Weights of a small GPT-style language model, trained from scratch on English Wikipedia: rotary positions.
Each number is 128 + 32 x the weight over its row's rms, rounded and kept within 0 to 255. Layers, rows and columns count from 0. Numbers have three digits each. The size before them is the row's rms in percent of the matrix's.

# layer 9 MLP down (transposed), 1024x384, rms 0.0871, rows 468-516, columns 0-95
100:169093165135087087175128146117154151161109082119123126133054180093169153135104128094129089097094088101136180113144116152120092160073145093125097144140145132101125078133137090129122137133098128119143139182144158090127156143086133141208150089140154149188107139113130131143146201152116167112
095:116070142156156072147077188159104132172166155103119132145147143136056114119083104140127173143135153190112137122121123103146102116169129149132144117159116148125105098135095141158080116089146147123116160185172124098094106134110205092103115198164150092100096112146189117165138164176059159152
105:168145075116155095123103125129112081163081077170107097081086173143103093163131128186137097190115150124120065140145138120178123120183117105162135137122144140157116113135086111105149126152121098124089170112075081146135180133157164085144101102133143144101079064172139171144181129124126137092
094:144134167139134162113117093171100075076184111105165118167132144132064086143098086128125157075150078103155100104129142077121133127126100127092132124099126088104109156106116145143131121154109108111122135187106135159156176046129202126134123134113109144127111137148184088057119119157099117087
096:093142122146110209121127147097138061085168131128090157092107102092093105146134066120036132161079085164140139181109101183143129114153138179129154102129128114111162049097120169124137149135111113128177116118084103120141107136138096141076157171115179118111141153152186160093109124159097101155
101:120122147122124107100129072133164065125122037168121123109124177147082132124091127101174137147109163129136105081134193123149160118128088165129156154170126153143126128183083124196107129127139104118127119057092161114196116137151162179150142175129087096101133161153112134178183109139159155122
095:097091116116076126144133126125111108163162105117088123167121087169097133157136147142150121113100143110137148151155165094092102101147134110120053132090107156129100146187155168160121117167071114124116079083120164072137148090124128138174140071119155151135135084173126099101169183158102146092
098:169112138118143086084140091172117118123134123160000091145132176116096074125116137131131103090134121146086113157141174119148137151176158071183121135122112115140090155176138136143117113144096125106113110121096150141102059141156048075152160098095136158205090167133112110129137108124080136179
100:118080134131146097093116115108121159143126146154094164114100160142143055188081067158150112124150115135098101116069117100114162129146076097123099130138168108125160107182140119072104103152083048130182127096117087135138157101080194164085164093122164149162092142136135173123149090142107116126
096:097121132100130147189099138155092121156148155142106133162135153110105105133092140117159120155109158199084139053151195136119095130136139149095164136161122168113086137147102108110063143040092112114097137145075136132147080110195171197120152098136105176142166157146131170137134138092098206130
099:181168179143137123150144122112128150146112122145097169144159129095129132137145138104194070090131090147168166126110135104149086085101157116117089166169092130153118143110091143126178118117215168139114098102087182148172128153124136119077203182115166141142152080065189133121174073082114080186
101:118165135092127089149092139167102167152132149106155158077167152168113095110083109184112121139130187130065110090158166140141135141127140132149119166126130098128122114109164144110083109118108112129163088118104132175143093148171165139193135180153201122145091132140145143172112175115059176140
103:163110138117104131176136176103137179146191123155152138062153163141128152099089130136109100109134052106104085100072111127171095124148145125147108179143129130091118143161137168131142178093089118174136102122121183143079063170119137128098139119125162111155060135110125100092138153198172173082
099:127123128124128120140143110168104171108104194069088094103145162139138118168185085199095166165147123132129145121078138146084138132170073149108101076135130116081118110090125130171180161114108181083113124091085060167120116107208150127205113074136092127141143108079140113098111065166105160118
100:090087132153114147139139133128070078158079109155182118148162118106095120097149147149151148061111137159104152195119136130088095087132174137064115098141143136180157096134147184147111124111184071119129166126121105128079092089134167136133100150107112133182144181174138133149103216073132103122
099:138146136076152108167142099112128148108172139152171139141111164130149164105066185197135117143144106093166146103133140107154138073182126165159115119145105152120186092154166096133086063130070145123118165123155129145103182164144113085132141113117091136126106129136151121128089100147146102136
099:156094115119144113176135082153121186125120124148100139069103133203115086103110141133112125198159129110149078142157154122170101127094123101140137083144131099133107139085156096146084154168161059160142119144125086113132156175129191027111116080150084112119099167183147151047113073176130053108
102:141089158108152181155136161080117107126162087121118106177156091140106096214099195085157086156186093147125142122135062143103150146159115078120164116113161098155099111078148134049162098134135141055122100114136172123195187164171129169074136119114095153113141155137100126127135140110086129119
103:163154120135098141148059169110141134167165145102194158127185101105164103149128128128062101122163148104125173087115186186109198179134101113124115091140171151163139132151076167082136164155175174119104124163170125132122062092122069068140059125144160179188126111110096094114152142116063098125
100:142084141085103136100145136091161165154108155108096183145125052126090163100111130131157162159128067098135119166115141088127111092137161079160106124108109150167133057162169161150113163102107138137109127165115145115164106163150122136104146090116096088125108082109112108137157107176142130111
105:128094134097109113135114099144163081090119136129106109114167125116077135138083076098174133095139127143151094141189162114133096132191081175090144107151141166093158101121134161165132172055128153098182150124141140105108153085121116097153120140126151124167127156143139121109130104180147193062
100:136140168090069080161122091167126161112124103198154142109101123148158094141111183128118181142133188051168154082150190110165115098209122133069113145103104106148106141125115155177138136168131104101126084134153172157163147128117077084115099150154118110177129151138159102096138131142130134061
101:146120149090167175143148146183141140119117162069149191177136094166068096156137116123072084118180122169046146117073118084117113129123152143163102126113110115102197112108165167095106123100119186116138110136096153130073158056117172166114100083159116095076162123112134088133111138089130154124
097:111146118172175155084157167095162111107117167137077089098059153099158080148157118139076114106157150148081149119076089066165144065146127148192156090108154115127103077057111170119135146120156149141122103081108208177197138185152121162189141177107128125123109143147182121149140137144114145119
098:138161133206082086159117173117085145032108140092185170177158164138127151070147122112137111111127169110145112149099084162171149138137161178134109171157201115168168092143130108139152115121153050147151120117187156072135149130091097166120154135191131116136073130095099158093127130093076141128
100:140119101180134183113145116110132130165114082166145114078134071142164115118163194093178158177078190132093144190089142117127116140112094193141116133172166059155101137148134160071132135189164137138128102140053150107193162197166180176168150130155104167177140129166102138127160142113165074079
096:150139143162116170098071160108100176176162162151116178138009172162115211155102138116110124123189099116129142109071168087130131148161133136147066101111179159140141117136106142133157094129091167184174123125173130180157163101110130132134127146218074127132144173114116102107130138096120116121
100:138112143077112131133106106131158171171112138101140157161175117100146152150156172187106157137131089128162126080148095179111123107129129126120148126150182166083169083054146091105085130161107139120106166135142149199112086093143112148105086123122131089164096108091135056139175152162048127152
099:111076144147099159097107139107121136143152194199143124138143107101163186114135114221090046098076060068152103114125170117096085134115124162126158103167098151143107181148154170144072118111152132132103142112141115069154155109137128113155087156158141143194155111138074119142131133143113101187
102:098181175136104182090151120151041094136102117177168114181162106109107151164120079055152128120083092194113137141089180142196101092142120174119152163118203140078236149158063166077113159140124128123118132135106167113138132132101091135108096147065111124146109132134139124142186119164115084166
100:085125123122122130078193149159126133127097109183201122150175117079137160133194159147126128101139080141124116088127148127143097160072100129178090112167086133147136159079149172094082157131100126154124090155081133133111083187139135131192063077089177072173129130123089095169197133137143136165
091:137146070075121135099120094145124112152116122128125135127168199149196143120102101138127154177107091091108113173107138131130115098155103133139109198171102053149095102139121200085067117078102135124154080152116165124157210124080158139123139155107170082096137170125078142121108129086106111123
095:142141133152143109024118198126171111148127171096111080140124175075136109110153141116153063174137171130148149130169112119133103130092168138156201120105094152153039081083147096157116137154105137151077106130142135089161114129172137117123129125146101104143071126112183186119177167124098142132
092:135089070127176114120133162129120182131064168170133115074107118157117164079097136138145094176116148123123112143162105098122183123123125114144160171121130153122082159177083119150088153129091061085186156117077152078204169119165123189129125144132151161110194131120123191116123148162164121183
106:088116120153100151101097151147109220116154072133153074081165146039144130089105111117132147132110155093114146131094121107118170142107141133095187144138139148157088169173160038157164129095176143096099156190173135111146081136158120171145171144130100154136099098147115167138128152108132085140
093:029166180139084144144134138094136083173168168125137140189085143149145168120075193113150168134091117165156120126142100172060103131103092171160123149091148137129120129110172132108119129081143160081158087142136121138122126130129062108143143115138082111147119080147110154119119135140121129093
104:136156154089144099129109147155165141110098123124153173141152081056120056131154092101125075116127194111161140120073135151104119145097138126157126101152146097151124144173110135128085120135186126094145087101169126135203161160179170130053083130128144116165129139126139142096170135131096083146
096:116168044085087136137134097123126147108149121137145127117153122154115136152149125173124116074083144156091136100144122111165115152138062089125086156127133136103133186159097089122131074048137162177138178126111079123093147118119137122117107166086053113120105109107032167141145148125130129162
102:097179093104174160073116128128168054136137136101116112140163149147125108122146147081155135199109095041098132204138149144149161083179169153106134172180135071090156145115152150136125169141034211077162082112134089137126080136118058111170086178196141107085143152115123129149120124052127146164
106:126222103078133128091138117097107098141197141139103138126180136065110126163119151151151130163143150144154150108187142132157105190139116092138139105125169108111096093166115093076091173104134091144137127133057091139171090123164145087138061108112113120073161082043115036114127146135065115142
109:180118167142114114119131128148142088142113102162143143118126112114131051086081153154165119111142200180181116122182185101129207123121154136190093125172126174145100142137200137108127150160146168147102203138109118145132125134083180131042158141144090152054079111155112133126147142144132113086
105:155056086132145159069144166107130132193122126096120087108099134112046124111132114076142161129118128137193151112175087163138168145112125133125194102161167100090115081172088055082077143103113126146158069124153119134116102118121101117144147136117151162152087103110129124113156112156058101177
099:121107144163114130163122085114149119086140161165091159103160137109184124163099083116089120133112138098095132169197116159093151198108122169178106173103108166116125131118098140122144150141096145161102122111122118161153114078172095124141097102157131118138159102122106084163193132068096136105
100:140107165137113140136158107142115122078085137174143113162112126115110114085104132180104144110162097144102084153106071118192114126125177132074140096133110096126115136143147129155138127097113164160095205154125072095100154069151123159163128165149090145106144087091141170138105064125146103229
097:067101130103122064124153084077152120072087152109095065107209121083136155112126099165123163135107220085113051201071120171104118203078143158204126147157144138132129108107114126127138154133114204161135113154135098141130122138134065173163129140134092140088113146128142158138123120090079091083
103:156116174134138148155145092089109113132132126178114145128101092119104149152102168140102160068129157074105149082122127152135072168114071066175141154095157105128113207098136117141120111138067087203123099080188155169158162122095169172086150107105171112166154143174103099103081081081153070152
097:178083121138179136076135170118146105134115119093138045120098155092124195099080110090152132079152171137118194164080127150153191128181114141125154156108118090152105120158162082184144097135127156167164121109154133112100108077105114119159133122196099142118099072119100097128245155089063123118
098:152077163160060135099177152186108132131172154186173146074139114073141094092177087102116145175171132124081149084112158145083166141142139213137075126124066177121123166085165153170114153141073093139096191105159085166123159109161173148123102141126106115182183161080106100131127102160121118096
095:165113173107126125143121151170124150091159116160102161075141159144187171090140133111109099164106115128072054144151104129128137160093128106156134121093098116105094167104132090123169158127162118012067117125136136155134120120108081122146126223134090155130135114138179142158129140093112135134
# layer 9 MLP gate, 1024x384, rms 0.109, rows 469-516, columns 0-95
093:108115118173137076123113145101069151129176129189115146061164122173111229127097076144092061130091116140123201164149106023086097109135097145172143170106191126137068190120142125157068109096090125114145123162187070123164104132148148088121178167155190121147158133138088102174152134147123145115
100:083189176105146171162105141071222067192123158094158127111106175127128137158132170084128123111087141179069111164178144141156153106134079139153179150116094082078090113152104153130135181139097141157130089126156132166145089076113120127082149119178111124163104150097135151125144130149156141116
096:124142076066119089161133121183136151086090115174080150205103139078151087136102111144146083121111090136071166149132126127095121124175156082108157108185083161129096174097180064034189125084142127108167139123154182139119105170093113085125128085093127047137139117118163135094129149116111099102
103:083124137156120162111152096131156111148190145112139142123122173113162135142054097158066157151107094134155087123108080126130086146123164104097136103125139162142157120171084086125166141104110100125217101159126139137113177095184124151105085134126111161175179127113151077115124126087111067138
099:130118145107060172142101130106148133112167132123131202114149132121116119150090127130170106088113085058076074120111143110165150090118107112148144132109158073140137183090143133197137169168147110176165080121180088132160181096100102139180086090120140144157212143087162148125137118119100124208
093:134125128143144109135107168149091123120140124112115102158157109172090098117090087113131103130151114050109092165100136110130059119119109066149133147093089154096131089111112134118163140172102117145176165102145134123133161115117105133150162094131156087076184061140146124138179148137130140131
095:069113129125171099147107075076052131158091123064143110156093092144144107147111126094152168118061116130076098142055161152087093203168155084102114162117147111124180149180103160133109146134164149076102122109130122071150170092104170143123108117082142056132186107144119190151153155095091151090
101:139157148074083135078187081121100141153152100091100147085121126135133143177148099122128140136148085134020168139073123116114163179160144128162105127159135103201119143158142124125107178132121133072087142129108113159081162064092138186111183194164086123130070117139144157117116173121145163132
101:187129106148121149155103105177113127134110113101112113155136200152110164150186114128099097135152081065168112143094155160166102104105113166155149194130129148137130097202165115105136094124169072130148135132152124174131144098071092152137132111167087123151088104185123055112120075136092205133
100:129118217191128119157128137145126105113155151115096122099112128151108155115138146120099097173147170139159170125112134136200080103166095155122107089113125163190125142080140104122126165185153149155135129126101104184211118101087184142162186158125169109156155118105170149093142131206132151136
097:155111129147106094126149158089130177164182058073138182192107089143128162118129170173133104145165105118132112136114200152084165124133124072167126098148182074134117132092131166177108108125136122141133161088132125122099124146085135095160147118083158153135105171034149124153182115120180174186
104:128052131147069161131103119146164127117161180109163154119097110125109141163097134143144103142116148073117109087118135086104109132093153159126136127155102136139180194075061081148096179142156135099111141117191106117152181145076082133125144123158111118132139113125118134069124098083132119157
098:178151084159168090126150163129136127118132110118194175157129156167055074102118096097114129118084058163143159174112185182128110112132148098120143122075112124130135156131144125124095101127103087175089140107108132196046087125075126092141114153063164184158079142156112093189159177155143122145
100:167144102108138115105137144111159116169110182142121152159154111099128089089105168087108171081151099098114117080077123131123096082074175071186168094108126075148139190100120120129171096106080059145074153111216144098087118115115133066137112095113141124130149186128144175117183076119136149118
107:112102136158121106107130112188127080076118152138089106129100133130125146169152135151137126116151129125116115111119144090119120116209132151134104127117118180169101179111154112139133128119130084177032168090099129155136161132108107141117161151108122133114141076209090144148121152126103174135
099:123041108173111085142135106161170073116140133149170134113144138150125104175084148130100159148136150089186136089108172145097100156132112074143066101167119083161169130129118139143114118158143121053153144161093104133165134119133125116106086138159099182141099084104083129128146115052115150087
098:119096121202097115126111165121166145045104118091153126136155119136100135107087134137154101106172103152074144130181108154179158164128115081160116097137153109154104087120161163097097112151168103099123121086093082132080118131131100089082184116154136117141109117128141127129117116119114116114
104:097126127087127136161183112180152148176150163092095138121083102156128153112142127148182089119103108115102079054138117116122132122127195176110078095114158125109157131130105196105036187095059171140162136148132143139037139093098136121077148107162179084158129136120103117133151191150140098139
101:141078154164145147186094134159131167109087158184111092072109112132073216128126153061157169163173034158061101152133150170181124172144132140131138145153149140125142132087105104108106085166120149169123147085090106178166139136149136134143170107159085176165153092155061158167129072135148121122
091:156159058103136118074109117160145130097100132174146137120141094135161166126139089127150103141110184136103168166125162087061106136159124092129098189128048151113167157086163083148167136127057099152114091068141113092138082122119138117090209140085148173105131194135118123084186112078165102135
103:179167148145126197134151107152177099123171195153097122150174114106148139122169129145204124118119137143109137086146117114062121106141144159108105133100090162123129082160146129151138101141175122142139104105151137142130072086169105158117096169138173119235123106144112116098180111113138117110
100:182097137161091098093112118135099153159175122160140131157180124125165126210130101096162149095136113119108184126130152143091109138096144077079087148108131129192178109113104133083155129140184186083134199120137149109117134090121130100141102132105134155095135151093153176150197086189171104131
101:140114156091150124092125156092158238095139110150106150093138114126139206171107137134114113180143141074115162141135133169196097092128067105132138151148152143147061108140137091084157111097123126136140133216094122132128153185118133125154063086146040130134141162199149138115086131122104168112
103:109135170111046166151133141130174083114098183150108141143121087105185122169108065172127074098134172134112120116110114131119116148120166116181102073141146134165098090150112149131124131146141089150104169174141184115125171145160079120066146166154119147177098102143138106166117131102076154175
102:199149117133131089131125158134133118174114091149115106094132078126115136153044161079098149111122114160122205097129104192131153106110106139118177189128109142090077066098102163073161111171145119107137119150152105160193186164144162147152167067140132140123168126159150145097113092151166133146
107:097138089165130174148112096143156106111143103110095135094064127133191102147150148121086109099092143045167150137154153143113136094116120107146123106087169163151147132097115160126133171161146160160146111161103147160117208080149141092146129091134187135136199104109127071148139084136134165130
092:206137087219172115121103121193164162120097115144112188114168148146145103087106126104118095079090174105120160108116139126160156101080128081160102102097109150119151108164087143074109157119101084110120142118112183133129147126174076072120138162178160140082084118143186118091146132141141150121
097:205168110168114103126127126122215133116112155099082101113172156142116141097117117021076141108106097146154177161097147152140138119077100125098146088117142160138142088177193125160160166180125108171133144079076093158125135131107148142108119134122108132158073155136180136127130118136174161054
099:154146129154073190091106115102141121112170219133075166097150145134131157155203131128129159062128154091126127091155119114168130131110108108107208109098103097113157120073119163190101116144083163116105124092136133135206133090128164144059106131131131157115141159185109158128121092143095090143
098:113133127130157102152164091113108091216101094124105115118131131149114131132163136091099124125149086094186100200099145143109124105158161065142136187119108161185118113094118163092116071109081136142133139138136140098108072138077125145071130089182095096153114162092148140140079173150089042152
092:161100140146093126107107145103132119137148160172146164115094155173082145131111136120144077033130056148106113127087143160171149081126115173113086129148118094099195187111167068072168199167103104136112144189177139147105115097097179149079151154082104133082183100106099124149177172102129158103
094:133113102151133145099162138130188132119107135162097140172143152104099083164164091116102142146164122109141159146133144086139105112161105148147121194185154140123169091129112125182140175105181106195148117136083146144180153112084084101130142121066181153111108129176140185113110183157105155141
101:114159124119148097085090144198085163171131045113139174112118124090136072161119074112074127081104131124079113139138116076120136125160134088153147068140147133124129132143074173135080089132131134133184140120128083115141124112048135061073152118144128167183152114109109218156101139153174158099
102:094119101138130123126130194160121099172110106101120111153162130119130127109154143170113196162132155153074140112115134082131188051152171087135157127171153123152167100128136135097086150129103152047126116184160083141148084116134148137113141121155090147135056139130200086128153131142136110135
104:159158160134152180086109173184087106201104114173086095017126139096119182114126113183096106150139131090124083110100074156131164141172120107112037108134137139122158127113108133183194141130058126061109128097154133170157117053104112079092125189139114161113155146104130157084145141088078137100
100:187153102099101087074125165197147088083076095092095130104128162153128158074128146148081144115148144158118174182130129164113177106105146107113131157127159152166148158183160164129207109147148103108185131197154076121124072091117118069106168128145155102083125151170142161127106210117110184066
099:193159118069083166109169055158127087132150066077097156125067099161082088177106107153084158101154079127119136126180143161154151127134150100121100102168136139092193118158156124057134161141140072120163127141145144118088191128061143089154118078134151075132142135091201174132094100119124094131
097:138171133190150082147056120103176103137119135163115072119097102079129099044150112110052159135135145129152113112075158130131127141196114076097111118134137186159108115122156126086119122113125126107150174099132144083103122117093186144100138096078133175079149121149121076151185128128136110135
101:116081105071093157108096138101127170114183089165106116156187189139213141145050127154166093163086109151121140114196057127192120078113164111156136115139123166112146134150170139168173136151141148106069091124170093114160153146142166108113124166129146098133105094123151107193131121131130110088
101:173114126107147140166094134119145166153088141126074105111181060129113177169219180155100116178109188121167099156152132148163129167116066090076106121114116135114136136085126156099157131100185140147161145108082123163159107103173165092102137119147140059182147073151159115162146156123148191130
102:156128173151100103173156136080121124126058162104092174118162154078119142104118070089116151117132134179111173170139166111130103190088102130191138122108114099115126127187145131149198096154044125132128121151196106082090164137133161109157167091164143134173132143104111088185117119132150070150
101:134175166099147141100076148196204146124097178132153121092144160132142088096155113149103138151133132154144119149106133147147134072110128144098214157136150079118162127140112108158203118176105096157186118109149055131147140134059123124156177132146162165122157154124156097161135196117108087147
092:156112107083142110134125134149111122114115151175150139156143120170113131116149139148122125104154148220153144133128148133133069116114136113095160136140123156167088159078113158100096096154141145083158199090133195091071214122195077077134087135183107113095144121164155102100111077114165133180
100:136155140118075177125152152120141115149195122170137103147127139107123114131128156211101117105177127116140123136120100160175161088187149214135136138107140112156118145127084120185151074209190109082217163142209126128108132136097051165183137099146096131072107189145118091117063101131127089094
098:128109159161148174107148121165131136167143192165166168113108160105098164100057154076098146087114143143126146122184129115074151095095124096047178117108131139093081112105154152177060102143178124101123113113168112083125138102079166096141128113096150188041155156078129168129119157152123066134
096:097125086127106174147098104090098133124103144176097150144175147139125090141120153103129133152115140062193125118141117102135125174117137066157143066141073150153088116139125145101159153123143120145134069178127110104132135175135190159129089121098121118233139130112138188138064137160126142127
100:126115122116131081138212075169142125108150148214152161093145143140131108111093127047172122097162172120086139139126134091152152101102162142080138080167165114090126091188167139140169183109100126215130110100122116179117160082153172167100122107141129146134094142146090106108142102088158099158
098:124133110109101138136160064160100171225076068116108145061129028141111124173124133171154109131127115117082098143107097108073173184096106109119147214108141109052139139128130088143086137133168160063130127122071123116100114071146117156170120113144132154197176093148095096114149198110087136117
# layer 9 MLP up, 1024x384, rms 0.114, rows 469-516, columns 0-95
094:131095150149145144125125156147152116092171112144106165210128118125109136115156130109127183104155166095191085110179141069111151132120123090186101064110163083107141156118150154075169136092154117141140187120105126108156177052118111159125152104121151125123097156160096148096199100131158151111
106:146108126156094121118098115119072141137154159168119184141103082178130124107157120105143136080087087087103150171113136078144163112144139092133125065122158146168152102077063073130220158152096098098149156123112060148096072139157110092148162130153133132147174105148109128089119070047169089148
098:130148174071141179125176051109129138128093150096077147203128153141102129143184104126145109168142077115124130118096114142156156098145154109138164138151181198063173140139099117110157130168102099050151146151147165131149181141137093116101170133075151103099152168135131149127124146190115085191
100:133138147134154129054107098049156168162090099092131131151137161084144054138115145129073120141129077178077087116079104080150104166144131163168167082158121112118082137117125130095086156103157104161172088144164127092190192143180077144106074127100105102137132119138105144084089153137183114123
101:132110103184091149135138167141132198156113079175081147107150117134163108087147180087141122141165122118120107082132157078098116124152091109157178147089096143149111174184101105133141133181204175192137072115102147088082133110170100117146131130142127117097095147161130144115132074086139140113
093:123128168151159153155134074128107155124031094105155204057127129124092113117170106089130165142130069073134136139059151129129143174126171212130120165150168175149069141138072158108112095156128093191174143133110133075081092115146166118125121107146147111129115134111137072158097164092147152124
090:185116148124147082142133108148156157198143139168110102197133120108136124141140141101066131190139106152098126122152133140171170109106160142146166115101144176105139086116138081127122143141139122127114134100085134130095133108099159089091109156127097156146149190150135140082107134133156156167
091:148103145129148121179111104171138095095056133143169139156118112215109151142069101132151106151132112213113167110129134125139114092153215113083134157100126080060120132118131135105102061125125043114116164151134134167165164083107113120117152108074125137186130171146098123141117116105132178202
097:112097088096132144154195088099094195110131126125131111099107100119117138137161151130115098128174189150096163139172155099163091091155142125142071181137164115127107113096166154141118188116110122138083151142169174092176136134189141065055159177107160081160142101166108155140164097150120145176
097:118126075126131050143145115132118101145111096098126205138154177066178098130115130178135133128109065093138144145153129110115164178086135174107132117139159138118076149104187158124087155154144088132101215130160150149138107105102140092069141143091131091143136129127132073088125162118156123166
101:137161135113205117110139143065150133127123087111171195107090154134131095134171137171134155074122113121125192133144076084146116103138092122131165169173099065130173135145088100179080136128128168142190067169110155137107150071115172116126148119197103137115096124123107140057115123177074146164
100:167108170089109140153145132111108167113170134078116089131148144162163122111178044105096173132125174121137110095102137111138084124120178128052139107097147102113096083088086139127155132090165115151165124172045122169100053087190157130155089122097173102102119225144119104103118144175125187136
101:080107110129123221150139117118100069130111119212100137157099149108101184121120156195172195131068170160092160114165109158129073095087103071152054108140175091052156133089123073119096165165129162082129137153113166112122126131140092141105105093135162094164127096100064165169163120103128128111
099:085180076135107095102076170117155077133114110101100157141096159107080144161146162142141131112111090138143144086112088101093106159130126081142137139168130152134181136166184071107102115158120074170144133104150168035132098141067089140106088127128128145165188151138106085128129132120146201137
101:197142104155091124146091118124072137112139158139105140115185080140117069116140115159093124136121158054138114108091170126196179134173107102163127139179119097132143106116083148113169091130079169103129194152080125154098127173116112159163123154090116116116122153133135132107123145151164189175
096:166155178097167100093099126121167113122180144184101166095235126097153130147127080150094109157129060127132158164070174087151091197119082137168165148105150121189091085140143131124154146143111128082121184153137175139156134072120108145113193110095086105096201159158081074149116125139106101172
100:094146178119150110135113120107209102117118103153200134161113147089080118113099186153165114130179142103137090127192085141180131087162116122119132217085103083198227148096144160130132182146094143111159064141136108175085193126131099048100097162114121138138118111117143114152123132129117140092
100:107151175135062165115147136118124142121156105147141142068109095178184118182132092179121153067087125160109206117127133171110128108134148202098108134139065165158093092091179153121092138110170094127097125159158099103062121127136123175149120142146143154107116168120114147115163132053131165156
098:120144159102136086097158130118195127130128145122163060132145118081128076069157132114120091131207191129136173092142152112164120110145136130123145068174141187090188099110153149143156153135126139123130155093137146151128156152151086135166170159144178166165091108130109077113129105182166100139
095:159135102089137060150120154122160080154112141146150056125135075097097184156119123154170095120093102124097066139152124153166179139155108138128152133075178187118130165097167175089186122124106178123103116129151137133133135073089170049142150121089131097156110174156109146142141109093132048096
100:049168180150094158122086149115165119200100145068109120141144154107148132094150106089098124142088143141114102130141146150105204158149213116098108110125093112098062173093122155131134102153117149185093173139147113084093074127103103115140155085155150175171099119185162185183109130183132098164
105:121095177123190074087114156137133111106083150149153154132238114177137077187109077164088109081109093133106169127115199134070086098205140115104132101115106114129129112073135148120137202177112205157132083166084090142127161127134138116168104137058160147167142073177111143104118107087146162125
095:148094150196135103155126145148160087126095125129162172117140119165109118118084198148140144078124120126091145156163103177161166173124144123116202152173101101107121119107116151145065128104151096070118072163098129116113160152132090105089159147161196147135169134091164136167137138111126101162
103:123096132171107168050137144160108065082067173187084130157169133152156203170122098185124112078128163128122110117141126153106093136162168083134164171124093121092072162155129132164136176126136119114165085171155179154079135099142088086122093100111171120121169133119086118188164203154090182142
103:147079099088168166086120117093120083162078147074096099086157178141120153139125156156158149173101095135152077149095128136113092051137132151123156165109114079156121153144119092162146057119092090168113140145174137122150194189212094135103078141169154122185132152165097106106135135165187115115
096:082157140101097134139111139167135185107103118147113160133107186218137071163123113107078134179164076137130105128093121162098101152117098190171123099073120136096106091101165171123126140071104135140101096116152079098088152103080151150158170147117124102134110157162124117176138100165101132118
096:117102171127170198161073145045137167159127120110138156130146113116100130106148099119106118097138153146134131140090126106154177172159157179113144167166078109112189134174086073145132132120191184149109052174122157124083102127108140161071147115110166098158099128119121132087136170114159118068
100:093175127154167132152138190169079184100114148137072086089138152158103114109079139119163157057099120108130183063119163150154082131134130143119144141150182169158096117097112140144133126095143168175146123171120137140102151163082153062135105113116111145078137132146162148110133198111135097069
100:153097136158128102144157128086087203149105134164105182152173064083108083131140079143091138111149127080172052128121135139095091115065117139131078109199114173123138189154084159141157076110101129108102103120141165092203131203092132139112152155132141112177073071127128140117124085125087094107
101:128089147090152091157154163140107167104186142172142127121143155138133129121133106144142107137124107102133154161070144102138158169101114160159164110133130147060135140077133141160095161106082135135068065128126132160168141131163118182146103097164081139146058096155092089097122109062112207134
099:126192132184122092111132159104098113143057150091090129144072164096122135157098142066141156090155120116125095088141129142123112123136128148153100171099111149150141190148132126130131135134153099115130191134220202146130097098123168129140152113163066184106119123151159129140155099142095093108
097:132098167116126142113100094187098102107168161131107100098123103106158169090093155196165216137155099128165105136092144164157143112137128165091144134127154141148162182177149068096111132152136126153126128177167111172106111133087114171154084114112139125117149125124150097147099173068155159140
100:092160084150090172133130118087156148171121201136155067172135110165105177153084147194136118124137173062144117129103132130170173101162165127190144102157118127119132155157125164154140181111099179078057093095148077116076095150090149112160185099184104130087158125091117108146131167121075123200
101:144142111111163139096125157108121085098103158160166098137119093173122172104124105122059149120140180144128129194071105039117134119142119146056127136087108186174106082134147148106102146134162198170094157124111144085073088022143091177104088129132158134170048144106207134086119123154149114117
095:069175143108041104114160088056207078101132120066166119149084106179142156221142118110148138180140087101142158143128167087163079160100132118114121073191187182107154161144107191125166120127177105128095157133186073091168170148134165117165132071156122130109094137157206163127161176176129126142
101:122101060138109163140128138085107110097098160056049135133121103157145146150131079096124150123125126058147220090152100091111127083158102136127149174161131049172124151127167080157102142173132162130117131119096094124129112112082056160140111120165130130129101124099120138053153133126128188175
093:144069095098147143112144095146145145116137138118099187122170155154121113119104086133123166160103129145150140143127100206120126109079255159192113111151128134123144091120127155098141031103108074108201141148126190141114101155126186076172172146127157118123082093097189174123159128138177108137
101:144152180120150127162110133159075126122157142112124134158173176154106113119088103149141097138134142072163151182122145115075104160091164146158077103156123126100162163112079110179108113128137120150133173155095110129110068133171094089135109103186106124107139130095122118085144081127164107151
103:141102084156107109123144144117084109106085100124157145106151068101095202139145104107146135118158103201056151107144123141161168122104150117166127162103058146103144020119147115145146185155111054069128116123182121187127126162079192105170082151118093115078111074137129095166125099167110157183
109:131093093103090134165084133089171153079156128126094115099136143109138127151107177127153124000131082152141075172160077094096147117158129166103105117106156127124081151080086174080144156173150112090126151082088110171121165119133117077086133106142092120087164147087164135114144146135157185138
107:138123159107136112157124102123129198114126164149055136153117158122120182130145064148149142133087133143124109091134107145078110129155210141153098123134119037128108171153156144175059176165138062140109101079028137121141053133105141152122116135120130146143104117094154063127146101194141143100
097:053148118112134141131119166117118079150156120137107174129111109144138100109146147124066133184121130078173096166148137124192144115093128148179144141122114129115144191136160164060121167108172111124162190102185079074066109136103133170099111164152102092167126152167153122202124152196140125160
097:116138097164149113134139116133146129201183077112138138171136073159157146129076122115120048132159106118154184109081167167135118129153136146150129152094097117171086128113095093181131100088078091164175058140114175152160106079152169109097138126142167152165152113096153167121153120197102139162
096:129107170138067089098101072063153190121124136117125132123125106156140063163123127137151155132114128165043138133087113123104184121143143127158142091164165134101119066158149135147097108158212132114095177104159067110143126093130109127119155113128055147112086133180162133129134084127130112088
096:119157157064115155144135127079149124119138132044117117092066112139169144087103129137095099187174203131148130109143148140130105158130101176102125123142075074084104150103147089093118130197089078135168181095141073139150136111192174168172142179111061151120184140117146136110063112136107168185
093:127106117163126090151144122178161120118134157164113097153109084093146121083095117110143154050067162164180224119186124126103104083114149146139119137122143146163135119100142115134173116073192117136140099086159084154168112056153134131110116114105199143117120170134105141087137126144114145025
101:172209186122145125220096183116078071124172172146118135105154119056116060143045200171079130140117159126104133153149127085131102175116110153079135161148094140129146149168136179108122157051097078161115111102131130102127117119102087054141165116093109093141117081147167089143086149103138107183
100:160178147130129072107125109155097161092158157156127084129138128131083133138085135123124205122150130140180149150121175100138188136176103126095141127160159098128094148105165143134134054129174171128109134163194129107098101182124124119084103127157106097097101152151120129121082163098119162118